{"n_layer": 11, "d_model": 96, "n_head": 3, "n_kv_head": 3, "head_dim": 32, "d_mlp": 384, "vocab_size": 940, "activation": "relu", "norm": "layernorm", "norm_place": "pre", "norm_eps": 1e-05, "positions": "learned", "qk_norm": false, "attn_scale": 0.177, "bias": "all", "tie_embeddings": true, "parallel_block": false, "init": "normal", "init_std_qkv": 0.051, "init_std_o": 0.0109, "init_std_up": 0.051, "init_std_down": 0.0109, "init_out_by_depth": true, "optimizer": "soap_variant", "lr": 0.00884, "beta1": 0.95, "beta2": 0.95, "weight_decay": 0.036, "lr_head": 0.00766, "grad_clip": 1.0, "warmup_steps": 200, "schedule": "wsd", "decay_fraction": 0.457, "decay_shape": "pow", "final_lr_fraction": 0.0, "batch_tokens": 32768, "seq_len": 256, "doc_mask": true, "z_loss": 0.0001, "train_tokens": 156400000, "steps": 4773, "dataset": "wikipedia_en"}
Each number is 500 + 40 x the weight over its row's rms, rounded and kept within 0 to 999. Layers, rows and columns count from 0. Numbers have three digits each. The size before them is the row's rms in percent of the matrix's.

# q: layer 5 attention query, 96x96, rms 0.276, rows 91-95, columns 0-47
# k: layer 5 attention key, 96x96, rms 0.263, rows 91-95, columns 0-47
# v: layer 5 attention value, 96x96, rms 0.278, rows 64-95, columns 0-47
# o: layer 5 attention output (transposed), 96x96, rms 0.224, rows 64-95, columns 0-47
# up: layer 5 MLP up, 384x96, rms 0.33, rows 0-91, columns 0-47
# down: layer 5 MLP down (transposed), 384x96, rms 0.32, rows 0-90, columns 0-47
q91 092:475503456507502527438484615561506384456498496569512543468457476447490483477481502485565468517524518494423463514456485512498480530502531517510474
k91 093:450442478439447530482458504503485487484521396505517521494501543475451380497484422466472466464437517489448515546460474544524480538491544490520516
q92 101:470455487508464390444483495517545396458460393387448482466505474533504455483458527535454462468495509494486494464444460489482456440478535521547502
k92 093:550491514574522476584530487479546539438577449519429538482533494454497512460509529499491513482460462441508515593551531511472494461527498530469596
q93 091:526487510443497431521528502500578487448477525466422516459495473518504465501532534532530536586544515484481530448486443545441467518451505547485520
k93 095:505451524513466472498484438483561531474481462472518525503509393524508530498444409492546542608452489545438533515512507498518529430492496605497523
q94 100:429503432478474448568534509523477503506569509462559521537474525521567520504447499517535533476562485504446520453499500406560445469438479438452566
k94 101:515534498449605448547536470452471543535511546515543556488421451503492543551438514522502513482484419494522460448484463470478515439446491482539524
q95 100:525501505439480510440495510500468485478444520457559506566487513452438514453464481533468573574471510500433436449403524514491480522441530503488437
k95 093:517479519555537464511547507459499534456426433499543492581472515463445483564482546544541534491552504445540493437489607521500496556522495550478528
v64 089:491450521476470482483543502469479533470492424506521500505568555456508435468477511504447493539538461537516499547524492410449435480472496553510517
o64 093:508518502502496505418445521512582517413544524482571604557530485503490575458545508531502486487538529522510481495468474485539508469498509511474426
v65 113:442507498455448428503458471519534541473527491516471563560534470575517496544479505499539489429518501463454518504471494496499459493512556508482484
o65 121:496499478545504509406471511560543463395537497472505532426455504536507469426503483509482466512511448573460518552534441447456500454494494474532514
v66 093:468551524458549486468535469425449525520495508446538529504459515486495495512532500535472504496525473565468540530512514377494467437471477519459490
o66 086:518463483557502517484509519562512505504538528504516593497532566478514482480478492485489526548502520498510511437428474578550389454531460478545485
v67 096:528546479525484530392480514423567520481465502507530519517505567483537444551555546505547503513555403557528536528487490438529472529475496475475532
o67 105:556431478571487510479470538515593508444535544454501570472510524439460594495476488588470496486472516537491538439466568565546467447503515508435487
v68 101:543544511478455566519547470515435489515528404490488479517587516558517481488475589541492461492448475461467529583512433467539508532476566526454544
o68 102:434443521549385445494520477527538455463492550508417428441518527484535481486470500480496555472525547547514575476478516442417500470505544489472573
v69 095:445489457456527518472563453466464465501555466425516538466469533570467476452507497537526527542517491441512469471414579474433472495442492465552515
o69 102:530523514492482482530429586530490398550530475517489574480563517502484529556539535491538458478467528476488504519534475473529482500499457460465511
v70 090:523485513578481425529539595553570476500477494581513540600483474537467511485543467453425477491454470558464489477500542489487479510532470528442469
o70 089:561467515527486575498509463432490516491547470474434583456516512567494530494585519578534532528457560493526567502509530475474486528511491516468524
v71 115:493552499501477507532433476521591514463510491469442523528534482550547512554517562431542505588548449594415517465481432486451535490481478450507539
o71 117:474463473526566476450524481509580446506411537495543552544495443516451555454468469521489507512446480528482573499579561553529446489478525528496497
v72 101:527601495470478487476511549479403502467523462456520470490550541493628477527521537493473520506432548481499448442561506514545510482505486460511488
o72 092:475403463443489465513448503503554458509497459495500535456535483476448505464496470507506505514579513480569496524457403464491531495476541506480434
v73 099:447477470533445540502539483523453476528488501512486610474515447491458467481496491486467478582508583519499426478457441539496514435540534527499539
o73 096:448534514511555454507477486493487522538489550550490426495449578482511481433555532450546478444417495456532539487582521420520485540454522474434472
v74 110:552391473517522474520552467506408488516580568514455515518528460492420514480511580524551468461468497514502532497541419539542480536458504514454534
o74 110:477495529560479508508522525474488499577519538458510493577401535492573394483540467429561503545501534479530533543492620415487469537512472544549513
v75 085:522449509523486497534517518546532463498425545469598463494529507474417540458507513463513492462554451458455529509472407513579496438530578526509498
o75 085:424565466489476507449503514518565567440489601488536463535475453546533469530514466519535493440468444516538505494527570477485436485478492540543482
v76 096:453522458489420469466564491432541531502546525460565498492472444555513430556503584424464509508540519460506445547543522520644506495468487461520507
o76 098:516504504490526461523425508517515491475447547439409506439516499424468472493449533468541470593472499504484556449469465524476520463510519489582500
v77 091:492449513606447536533482512533523476521466478440457477519506512472518527487523549545435475543515527454568469579539531508419516539419511513515503
o77 096:481462513456538485532515418468546444514602471559504488497510544475513459553435462480516555516444461551492511483494444499538530422491504471466488
v78 103:470554497413479464451513462486512497516534468509513456483495515535451462513463565483465528561511467530526467511551475463432485521465522522563550
o78 099:488436506555516502489422467491574467492422437471479502520575479444492572520469482494436455502499517482457510506489485428472472446528487514484531
v79 100:489530526534459532503513495479521436520498538483564555553497466469450535511506495472460538493553463422485522457457463489443433514495562506571542
o79 111:527533516461533510410533451537527545563471525537399528497519497524485547461530543522522480468445547496493441457488561493496497545553458563520485
v80 088:478523517457524507486468525482506470479541473432482450541422514480478486491517561570491546523500529540469388516490460471465449541462453482446504
o80 084:490565441514526505546513521534487434441508431501485476480485488489534458484488509515533453532547482532494518489487457525525471501438520565511491
v81 086:490544533464380550452509528508484487500442516496536506426536405562521509461505485542484503507478512541594544532457517453481498515497467484522527
o81 087:492453440513528470441516482483562497528547508539515464499555499415515537551516548515515584507465509488492493478461456469512551487555485553545518
v82 093:565454518503546450468530556464571530504513487522470471541493535537588553440504517492465570436468541553453457547457550469491488521436511456545455
o82 103:434556471486514549542539518575537538520459537498529462529544478435453506567468520524525491542584558468522468520499499498522475521546504537470447
v83 092:501473478528498454595560533539437477490465537545477458473481499423467467534529580525522506510552469488497467570487496532505457431544516496549501
o83 093:528591470456521503460441515500499479477492514445446499587437502498513493500486565471441506464420451536488485526511516551475483455446452491457523
v84 099:516452474447605476517516447465530423485485526496561520441472586451522553509550536481532499467501520464491533505504529577494566516525475495509527
o84 101:491516490478542477597486560476513577575502479477484482502439430540446482484475481532496443417487548485567422516471496512494486438488469464525603
v85 087:452486545456534445432513534567524503519424510487473502502487506458426507550479461486511424485538511487402509519492462512572570519417505470517447
o85 090:532515459491469576575469444486391509482464539469492444436477530533455489534509489572559485586470531548600507473539540547526415475563471531500530
v86 102:516458559544464454508505531499482486520434599474520418480509464501561492476489474518433537460488484557474574462508507529519545542451473557505519
o86 104:519464475405462489513524424524465555486489484437555461578514505521506507524472466530484537495498517515500546507510474532435530493484434536489547
v87 097:473506490556477470433444496504481456543512570509491455485518455483448451478473418513507401481432565485461515543512537508587540453518416449529491
o87 102:545446517511529492524535470536473489499460488487454383524455550513496470518505540564572567442512454533571437477525488490506542456528459549479498
v88 103:497448512569526542457468508549406470493456498501505462504478503495529488433461452519529535450554470615548465544472482535488580501444420438495495
o88 110:548525492505479422597536488418450524467517442470542541542456489467533607472515450501542564479478457459526455465518563451493467453512505521483461
v89 099:455471457479484528515531506562528548504508482494489492481475419500445463481498535543456432430493516505480409474527485453502512480521507501447421
o89 103:516481520419482461455458486481535446500569526511451445416543519441544476561458495483487509523506422542490559477474517491427484452497494548506519
v90 099:504502564634479494566497519503430515452520525503480474504455498505442434507429495556537531532462509497499489577462501517503572479516512506535458
o90 096:484457541508438526460479479430442491574475470512487472543492541471510547469554535430512474497502537530532423435519493586510559510458516541513475
v91 091:487453525591458509470537531492490497584525556556514406462470515601545564540434478507492511477527457554559526504501584482501479530486500502498523
o91 099:522468550511484562458557492522522404504459507491527523560488466444501478549500374488516532520478526435498513496543552431478503541528449500515488
v92 117:550505502488493542486516477528566449489474484564526435506495486560466503469532471503541538524561467560433438523433499474522542495452454551493546
o92 115:545462435513499500547529492510443489524525536447460495511524527455508477446488504565519462383516482474486559490568515490466451502447443518494476
v93 099:461506541544460474533505540535463502509527516517490525500561461406518499446492525485463456518577518509442489502545459456515451534482491510513561
o93 100:555519479418510456398480440494600486479550539437501513491473590542501482504531475476471498532488435509527491541489522443488542486501508537522460
v94 107:528541449531465486517534450484468462553473492506454519496544471512523512475507494557505594534478529472491434522594424523532556463453505553502495
o94 112:495508459479428464453497501478530522510475474540508388468424521485564511489417522510481520471462561463436522543536522522457444535528495459569497
v95 108:517510458491505533455524575490539546505491540475527583480525500496513505495557543480516490502457455459525466521484574519474469474501483525493467
o95 111:478539507579479520519418497518526439498497490465523496528513480477447490569457489553434468539483456497528499539541382535541489540494541521494490
up0 090:489458462578474428499441462528447420440494496500525561488503488493454473492522448545526528506511505484527538497520450509521496430503466504464532
down0 099:548500527541458521547544469454473473581437479528536425488480520516447445529462485517477526505450527580501460545547527460431523531484574531574440
up1 091:501501478510465477495502503449539452541500466515560528429466537537524566451540538499534486485540542489405430461500491485466471415415475595469499
down1 095:461568525542589518530548516501482524420578505565506536577496532492518546443527542480538508517521505476511510510495506460477499526514477576484446
up2 098:498477544384473467472466512493475475487563526537509481488432435444557513510482438494491567468459494511519496438683533459484478462522485479513573
down2 104:516466461446475501540442507473505552543520431537540527505554517506553460488524524457479568504479521549524408474491582577466526475423511509545493
up3 101:465509488439572515502484473484513462486496482466544416453536480468464475490513418530545493525383521444491440509434574544510474536506503487522486
down3 094:533503585515470452544543453509465500539477515528463442500428480540435575470475563468518514533546489539517501513486498446521568500527455491513502
up4 098:478426499531505473476514497469487496463496503433515442463484578501527474511482511518537505487555505514453542549554501502457541484495402571432471
down4 101:500532499510547485493545502524490561519449569499515462505576433553464471421500477540522523558541500457516446475565495489489493461457479565521451
up5 107:531491526494491526498495435499488481488540481432487528392536526524506512542554510515504523500534553486524481518507534513433549533532506575584529
down5 108:415504518485453532477528563454489472505583483523540463527504488519509497497495492483531473564592405483464477560404497493546515537536483509428443
up6 097:490477454478505505522530557497565502491503481464503525505519471500563520538509533476491540483454500493502493565480509554509454526504598468478520
down6 110:515487556494517534526537523476478478561448476444506411425535509513486501510446444470489489502490519536495580522466469474493460471489559514470505
up7 095:479479523465556548498485527506567475519529456504570455513473518424549512482439505457528486493441548525498401412462480466552489489470619570510517
down7 088:499561575495510587440475539496486530524472536509403470541519474483531570511472540469493499517509518501491521463502477460459555473518561470464512
up8 100:450560513465439456495463483517511505477487536542456496532524497600457479469483502550461504515547512496497434440474449473450528496480541516610567
down8 095:573536532570494488548460465548512508568570501473568472503545533443506466520535505521494571480493473426519456508460515437503453532572442440513464
up9 094:503430470478495483546495499503581455468495513521560505515435502539551486454547451534496473427513505499464578542473493568505559520508540434519580
down9 094:474512544578549561464477499551470496519514485517514450475520504459521482476490528552511474475553485494478448498506517528433513472532445474440500
up10 097:468459510478503547522508480508451555528496524435514520443451448480534569545505523539463486421456504528493510520506520465497557471532436485473534
down10 094:485484530539516522511460445474493495495510503433496445545486523503527529517551543460497438417575446496429554517496511487477512450552514480567483
up11 101:490458552527509508514504522426520483482529418531509482532471529538572531463394514519496459494519478505523502485497468493541453519503526580542498
down11 104:504532542547487482552527539499481477562459553473484498453458530497464476568524482483476487569502521401457514471476560488485583510521480490462530
up12 090:505489526423496499543584495445563499520495525566496523534541517487500430530484481511537499436495516556539497469499453508449470473538468415534459
down12 110:508502533489487481542473539519549527486525549534554457459538501461480489470530519455523485469433497552456509497421495509426593435540429472502415
up13 103:493522468507512455553552531513507424441492514576544489521492489538482462436556477532575520428496486503530450527457472469516542460480447390524503
down13 104:562468552437447441505427542519556566561482481491487544554483501554512555510535488448457530529518540452515530523518549495464506523591511519465545
up14 107:569470515461487529567604461477447496470421467522551584444468517545477505532555481538446559525448523514479468475529509521478485520563449545464483
down14 099:478479512522491529484515469474520527469466539524451492457578394531571540520437518603464439544486494501514482543515505511514478520488530495489507
up15 096:487463523526520534502468470544547538505487442557454530500513478486540534402492510535503483532439457518486467562441433450531484490604541515479482
down15 097:474471498443458476417541521458500463480513516485545379419484519560512486444482560493543541529513522523511467525547577507495454472519487426489507
up16 096:482529495493527473520488518562556490507431537528532432477544470542570497525479447488547536506438536551486508495525500566522473544405485507517479
down16 096:475468557496474547553583452578502511568493448517464559485562487554559498457522498532441491477573430519517484518429435554472415468541530490480557
up17 102:505573488481473509533433528567483511504531517428543474548523485461560521437474485529528467521504576428515532492502464428449471534525455498537468
down17 096:459525475498402513487496484461525508491489507561480527426469539500506528489533420461585483512490539453477447528494444572520501513539457497546533
up18 102:462581510400470444513506514470567480457509508509532517542498455543525493499550529484542524511562517456460494530541485462529552460453513520404455
down18 083:480517570530487483528486476512507538508463515451534561513525547453475508479463486522556536511483473487529510512473458464501480510509411558589522
up19 090:470502543527558486514530487517496478517543504577519562438421531493564431597541510498498503429496438492518497481509445502443525506492484526494519
down19 105:488468484497481521579499528461387463556556515436511469521524528551501452505496473439528497481552534387604488568507507428511506506527468505500509
up20 101:527459475455525531503466519489497560476441538491522563484504535461522545490505556510483447524439529508515412566542449559502416524530517541466470
down20 102:482537497542505472457443507464487521540484531436497488520478504474492479480467589478468498516524443536491433475464447468575381525525594484472488
up21 096:498538496497498493509537508561547522460449518469629509516495482487448467495519450546547473457566486473427539450551580486486467476537484562518600
down21 093:557523455451486487480484532514544421502478500534487540492453533514520574468550572455483479558472466477567482532514449620485466489525498489540457
up22 110:496537537484509505584513509404515529442489449526475524526531551549504417555447444530508418497518546517523495521537556489498536473509448488585463
down22 116:442489428494508475535535562496606536475525484573474510539503503562476429504413496444510427452509557493575488511495523562462429486443517504487464
up23 102:503509519415518430508473551545556469484495413558515572544555542576497531441534522472448455442540559531485439521436461483479505495550543480453506
down23 077:445512539509458506433488578452544512507511509488489465448514505434563451520569544514496521514518532487523542468427521472459497527488602536488543
up24 095:513483436484491427531562492549497565458480545576450519540532512485547509480469516526483525427413584534478472487558519511458490528460459490533432
down24 110:506472502519508517487502549527512445592527503491482475501490526470508452502481545436507524567529527441451436467527515488511487506443498465504488
up25 093:533554514552505492536457562469523515491494453521410467456564442476436519491497476547537531426437506531498446469472532480547523557551472457446499
down25 097:492448429481525442512509566496494579535538459492531498577458483549433462486564464443516561408473498462545531444486472499521457466493500500490498
up26 107:508499555515509504482481504539482528397401534567451489528505531520424503493456480478481419501524547484510487454530448512437480507536502567451513
down26 098:500521505533528631457501440536490456502458521521484508514481584520473469496539480513523542476515467483567530440498552495533432492525524529580476
up27 102:465513533503484530563507499566500480459535538563492442477554476494465485515475504561530499497473599538549474423453483556498546509534496394460545
down27 095:526560515502587501511508528428524513535528446547452478503514533508478494481455463433534474478488441498465478561457471529543524474513505473463454
up28 092:481477590545471527541476531501566504464412524519443566523495427572516415546495504495515482525449589522470555445491519516511582467416459508466548
down28 102:476462484441474519487491482450498523480498527488464432499571517475498561479476498518467452520511460579471455515557515480502520559562554456524453
up29 098:451503507526521516507491455503558524519469415585512436478502571468501469543599488510493539465455484508475495474486491454552588422448536486501473
down29 096:499509542472514503523498490462499475498506528489481568497469506460538538443512461451509437487528507552419454545435524592488486572501493492522507
up30 115:494535487535472488502516575482567408446466530422462500487489504532533453449448470501497498556472486570513555505494484484533526489451534512513483
down30 129:427433509551493489513479496489496520475523501481574495518459517497472470467515458469512493508520484525484557478576477545523494555465589534484496
up31 097:567509432516469516513387502480529508509511551509470505509510464467513397524512483546482466499464455525539517515535511521516515448527525462547441
down31 101:468552483484513513462511546445496520457500525534515487578544524470505529469504540486423549448468498533394533466503518475568560444508587537487511
up32 117:517463471468451513508482540438607459454484536441496472509488485548470421520480451506469473524523455462519540569508473532500505478423456538472496
down32 112:482489576446513511557563519466460507519509485429493479505464541478482558433505547468460506506463446550491515482454553512562507616495553530572499
up33 095:461541518411475489520476515528507439494486454537433522492480471505472548414465434491540491426458496510567498546492473478477448500477478486474459
down33 104:527453495494506494490451522498490548592507486496523429537479523481525520534494486549484427538567552504491548520426470440536598458499577510491557
up34 091:427513480495496530458466522466469454454540468503541536524521502455514482516507501505475431555474582520505491457557504449535538465510475502484520
down34 095:605545482565458431493446549516499470518488489508546576586515449476488545567509473485467501445595476488478537485538481556492472470461563483539521
up35 103:521379567438515442472519498506534498483472465555470495397628488487500513492438488537456451424482486500458581495445477531508531531503538514512469
down35 095:568450470451485475502477471519561443518461462498507501510488477473458498492479539395470501551463494511508536445446547489545432434462457484498490
up36 096:475516508434463556465572559458532502534563494459427503474495477535570450504607429523477512532517513500537524546502495459499540557452494554548436
down36 091:501502538535607565491518490490579513462513438532510482490539479528518524574489475479467476446486533531550472507520495527450456520542486482512556
up37 102:488442461521511511463587440532483489482513470586475488518465501530504483523479518480532558499515549492533467481443481550554485545466461433440455
down37 108:469559547463415541463506543505564517502508542542513477435571573498464354495500555498562521515534516522530467514478571491525496496504506482466519
up38 087:443511521503545442437494545504514491542558460520559446472526483534541428517533433516572594512461559462481486525444525562539468504577524450473501
down38 087:542444530557472512475468425531399491520476517559467516491517526502506518511490528491510479493512527509431508492479486433503503479437504511536532
up39 093:428470523489508461450508400618536521558465443531522522477486519530520473520464433462504563513448500528491539483503462460522576513472535570491506
down39 099:453443501496422549463518481499414566491563520444532474547524530487461486491473528510487528499408508480499544528537471422493510530480452509509531
up40 108:479504491476535517558414478539577505486463494472528593400464540480526516440569522479479565522519475508473468510500485496470449556433454480501452
down40 103:489502536501478531464555503483504470480472539453474471558495494518500501491477499530511446500516415518587493474536501486468503406488585555544486
up41 090:588527535460522509537519475465496564470463527580521459463498468469452562553443509511508489476581466575520571562473515492566481518463490511523570
down41 075:475558522424476523501491497538487508517427492549474465532537458480462545461499466519500504477567493591528579533454480457462557518520414527447569
up42 084:502518558533424517453444570555524492511505428542510514520472550547507562485530458474560509502515491499430507573462463522466490458505551470545472
down42 085:495461508498562444539524526483485528530485473468427393449496450463533484501500521441430496406488540522468483474525532397482536467501520494523536
up43 101:489465587487495465413501480489569457496463496489425484522575468503488472451479492531537422502467439488511473479531478468488476464469504519594528
down43 099:493446520491497569449512556463497546479477519472479451556583534543495458486468446553506448519433465468458521560434486490512491458525505482556519
up44 097:382480441532597525523564543483535530473504451445514462530514465567491453530461519539463478501456459524460460523498487444445514533493443562480449
down44 105:544551589538506532492505416561423485522518492458501452490471476523466523454512514462430563441499549467525471544492514509545513510503502472494557
up45 096:491514504555545516484570481533485470408462507489521540448565519477453497441488506574502483459481507503457531538489587501495462577518473490582471
down45 102:528522452503509464449434466473516535505526456501563536485551548536528523555544477424428514467531555497519520447549501525522474542511506581550509
up46 099:450540500455428503534500540498537457466524512539417524498466385509513427488487484541485510496569578498511540527510446529490519504498471501487578
down46 101:515474563537500523524509471463429571497460490476545529510572418496599545494462519509581503518513520511517497487589506503541551464501414464421598
up47 104:523518468517488541540498529514501501471489444480527495454594448489455427508458469527542488537560470406509556562548520433436416535483461516508482
down47 099:549473425519534496470482485547491494536531545503520500487550454500443457510496516506489542547486575483543504409516537532489497509469548438439455
up48 089:422531598500479516510505470570457427501530524486468484467547469538485446495557452443491539500511592511484516535586483462528508516492493510503474
down48 088:585483464479425527468514550480528502445474528572522495490521539468471513522468542551481507556491492463446569494420486455476458534515520478435514
up49 114:457443536506564463521534447492480544524507460557496437474598501442522432453460536500511548509484492555496492506566437448463552549495434515550553
down49 110:519510544545537468559535570441548425499500503480448485559433471539521510548557472519532458436473543460498517516485435476513451499528583521550469
up50 104:458492474506479503558463510460494535570517545497469533437530512489491477476558524521422541507508492494497492488477519396438428481471494512529522
down50 086:528523499493517482489504534500451565479466516505496569475476531484521522559436497468540423591478526575463443459546513493546580504523516550481469
up51 096:494487510448483502482547457493515508472496489565513494582478479492505444508557435506450528528526452522470423512463485498518563501572520541537504
down51 098:513543467467470458524557578543486489536517560474507521462457493504474493488479441472393519564453430508557598513527554527527546504452411602477460
up52 097:427457498508462514573469486490459466466540455459537493558499479527471544466470451526453468533486487497557485457524453549489597463440507530521456
down52 101:559516465475535492480446529408528534536557487481536504539513516493544481527532512507520484508485498521489494468434462433525530469525452485448417
up53 090:543501536477516520498553556560523511428524462460459526452529541521518497464476472473476432500507525564507551501470490562492575565572485452467521
down53 089:513515481436450567534436532424463499543491483469515476501428501429511489457491522507494439536452494521521477508504520596440525485587511464443505
up54 095:461471525464518584540525552521489500536463481499515444491535461519512493443465421473509473530500505490495502506542523503554441567487521533493500
down54 101:495522487429505497485488510526525428440521485462515564451523497478535527445483561529533555539447486479498461516513446531495559459519545472513492
up55 105:499498500493505548522522495555483560468448499500519602482514456489579530497554456476597457430508498488461506514516542399505431521500514508499504
down55 096:526524378516506580510450544526520450463551528498478482556492436526477539498422535534531455561456501517552385478528397513499514517505477529461439
up56 092:574523458437432493531504545542545499523490517520502514477491468514433494476481455465449531562433513525501456550438524507478452475467494486506430
down56 099:442462450535463542533478442520467479548494518482522450530492566539418539499487549501519460521486486514481478551534532515442530539519533494487551
up57 094:408533405503511458507480537454497532439506492518545515493528511550563546519513503501514507468441495465507495619476527471521472508504503474542530
down57 088:524512585549483490460532540536463568530485493490467531453499462447487473425562541558575480545492543439563507394394473482481498533514484511478480
up58 105:460555454487477577544532582533440554463512448460481508524521480551436538535528488483572540536465494524497433515414451520514540534483540487505523
down58 105:533496532567489493530494467459543494436453516514515490474506502476582378470489550514480499578537472508516514523510564461401512486516476479507545
up59 075:489478499463555529480524448555558492469453515475503447475520510516560447506462517472545581517499534443541506399569433451518506438435525481475527
down59 076:512483480543509489506519541550448473470512530509520497562589453468536451495591478488508505556585556488512560490493487479533466507436504555506483
up60 104:489463506447502547561476422497513480587459519565465447546459519449500478549511480470515493459509475511458410470495506502462489493464452530581493
down60 114:559395436471463448448554533496502423475481556435547518474540469466466535510467477441469468536571442476477470487570555495478454492492449519489550
up61 108:483542528482542475484507471404550524491458458486528528514444481595477481524475534555454464457467583456446551552516494486523496554462472506512477
down61 096:523466460470475482532478546495489521476506475567529533487537499487535520449575481475577538596531494544483465472446470460518516457517603540428516
up62 099:530523521458482496506509473473517476507471613503536542513480503477540509581459508454461450550558535408464561574494476540484491473470458480552447
down62 094:529563553504463526481510407459469498460521466477451537502464496407557481556520524487497448471521524462446421422514539465534610492546540516532458
up63 114:463538493500422570517426534515523526543553488513542483473471506478515482470431394608536538485539534464531543484471509466567467487477462446465599
down63 108:503508445515493505546506525502412511439459523504510480429509575485474442420519478572455467452504512411477480565519470472493503485487540464530490
up64 101:491549462446508541460489486536522546541427570516458510454485507531440552536468487552512539440433502505475559511498494561553485543517489465502536
down64 111:463501461492465518559540462477568536468554567518481474524557526420515471500480577462568486486478521515486523534490559472459447494439465498513484
up65 096:461560464482477457488477533542474488544499507503536496488523520434482450495493564503461506431394537496469504518581482538504431539543444514554422
down65 098:398507506451505458537466469513377512464497502509463485433533550550536466478496518532506476527501543453470557495461521501507580515479442520530490
up66 107:451474377525473491513517463471506452530480544506546532509496484472492493527519490523615485513435475551532426466590505519463508488480480523520507
down66 104:476499431609539494592511465527488534500477436518462519536446449390518477438516544502477510510459489546544509527552465432460525500536516449510516
up67 092:437482467516489570450501559545442509501543454463521459582545503560550467474517505545525502485483505502468512490516501396494514447451515477449502
down67 075:467470510534536479472546480565501487519511484446479426485532517549532451514449545521506574543472467517505465459529547421486496464505493427525489
up68 095:501470520516511493513441536486545546535450447544523478496513524503519414426550513547464441490457578510529447486520454531565471441449506393551562
down68 098:471473476476551508534539463536533418513462504540456503500535470565479523514438548494491508489532493451448594507515535513520545452474489455579401
up69 105:419530460507492502508430543523522464508545520482467456440486514503558500458488563534546446535544509505556568450525454478519521476519528486606508
down69 106:489469484475429509542488471532461523495533530496504502537505562404489482548493461534450526508462513506543547532543472549503450550533472526486554
up70 092:410560448479490463524440475495492434479564461508553522430475492500489525458509543442507528410541549522435465534496454457483454449490453488484487
down70 088:552529497475535476552486409505533584458486548469494476561509502481488474524509450480534506576539501584559479412540564544574483541498515562553466
up71 100:479514480523534567533523538458537532558464460546495512458459503523473459508530441478446459596522473453463562506510541567440479460515463507486458
down71 106:513550507500458511483530529474416482542482460443506545502508516485518482531593525510547539563632450517487457496493500479522513501472504527537496
up72 095:519451545487516649566497486554482531444423533493497453433518557454503470507509506472490503512546476489559547474479533528513532381494423465560502
down72 092:432531494445497454463503516486495502533475493538541537525476469527536586437579518442476493423460481559453486485509417482482519542562510482434527
up73 118:502519596494571505468473453528517558529487496512450533531482474542529509489463414533473526515477510523528488518434546484510510518518538445556498
down73 114:466536460557521545484493541564440528531523539516490548502529550431542490505478447574524491539449477491519464543515498549449497440513531458537473
up74 087:552544498469551462513429458472479549484379521507501527537512546503504452557515515506434510533423482458459532505537501436494499509510451510409530
down74 084:513506528516510516498489485519458611485455558473501526518491477474483461487581476523521486540539428545476499537493540431445485570523500529413544
up75 107:495546514515460550442461576591463466479482497489569495427535469488522424489507491534457449485522508523517572501521479501482514461558433484480526
down75 094:468478512471520457531535547482407553479471480486414504415570551445497513495470429534533476531436514508450560534491470479483501503486529484584457
up76 103:477497487566562512521498508520543558547455517450477541482482485488523482474477472538419582486462439498538510509542461476469491484482478563432464
down76 099:463470527454431499544521477490473556542460490525491452525489464546526486529564513478502480451537491447462490567486451413542585525555481544500575
up77 094:546501562501417475515526443453525460496477507518529450559497459487547434492473501551496503474484437480500499507475519520452410464491527421530472
down77 091:544510491511505617499532543493443502470470482540534446543503488424531468516502433511490502510490507526498560499514485473495441458534450527507532
up78 109:496468558437370472522501515499544522512533411560480487525444481497524497556525560468522473523541530486480462506471531476517549568476490455480576
down78 099:477500422485529450486518560562558479477590473488537508502509460428512466546574512449519491527537461478507501460443419542526473493445533481499483
up79 116:494528515441554530505495422555535456453510535575555469457476456568486456495439531480463510478497464602531526469457431502498438540463489569515558
down79 109:513505503503522489511491483491494552501459521480529496473492451572431490484516506435473530467503495507434560459410517414486431572509537560537534
up80 104:533452533487499512484484437572472457498438470532462507493539578473459450449521479513473421529515454566543521491527455575490589492462448473517495
down80 094:453504439491461429468504528452508395530521536538469476490486578527512461504509503559588439487517476481450525522558440521549601420490537533529528
up81 104:521509405533555540473531564545511443501491469508589514478511542528438483510471466485500541544503503530429455505494481537488460501472418568499455
down81 102:480514524484582485545600541437495543568603577542459420515520545454475498498529487525453467512474504482544494506562493491504500513505410510474486
up82 103:497470448517483504590475501503509436422536536517484493504510469552526512560528494446562479491550477504504468454480465500430532489554414451532562
down82 106:532500465475425490452532479482515493527489540499544541520473519456526488516570451555530493469464544483511537521547465463511584504499514469508505
up83 092:508499460506507503540468461545541606475545449565534468566458529506556475527482506529487454445469484471538448547481492570466504458566515521492542
down83 091:472559514509516508504518525498532487484525516532498531459523600496492431478523494568583460531557463537530480510575569427419546530532521498531499
up84 103:473473568496447525593519485480478570471502470509499473490548462374526545542490434484548566425481560456466494471556464458489532540477531552490429
down84 108:502452503472532502410498436497499467446589512450499475511512530508455530564503466399471486477443524521461499589478448520507423545458473517495524
up85 085:517530432499549539496472502523475535526491524545502546504496462577496472502500445502497591567456409507497479512540442492572517521450526470438549
down85 071:485495513518475539513458464443494491502510544518430468398613402535489511561475527475497501589452516473556475435516538484503503499507431490556517
up86 096:459472474571567486512477526512486490485472527541444499489519512498481521518469578522444456507523553599479513469536474519428574559496450527491487
down86 097:505593476422470504491419563556524575530468447496491476527554523494532547489472481460554518513494492473528521476449520523546459504543481586527467
up87 100:540453475495465577509595498478451425471531474467462476429545581502482471461535529436484496518499453570477491516545483508474531513539468516530531
down87 106:524499539447546484507561444530443511514488506504473445621437423478461528443506456464429479506547538487506497538538489467514487483490529555444543
up88 099:500507479471487580448480496504516478503511495476514457440434526523435534529515453486509502496440543491511538579525452477542493565585441458512567
down88 102:472514462554545481496540583514483577485484516472450478502447497563474497476509575494498469581506570593487478495519487572396503419497532572539490
up89 090:521457535434602462486518471528498498466518482464451409528487462522510526529479458565471519501520523502545469570533531493472427551467489517558501
down89 097:565509532515553485548483530506494453472579574441475502564517516508471541397514452481548492536516587538464501425509520549514488421536510509536486
up90 096:459542447426435538535438483439497471555522468462486496510512533580520539530598494479502521459500518541497457484558492487484498480461495552483458
down90 092:505502491544511554476576435442495518547504506465466458488447476511463489537445520509486465539494528517479501494539522552456528500558500502554530
up91 098:409516484502475581523542492444427532490510468500546477565481490506467401460533415458504461484515507523510495478537487524559468507513487518554524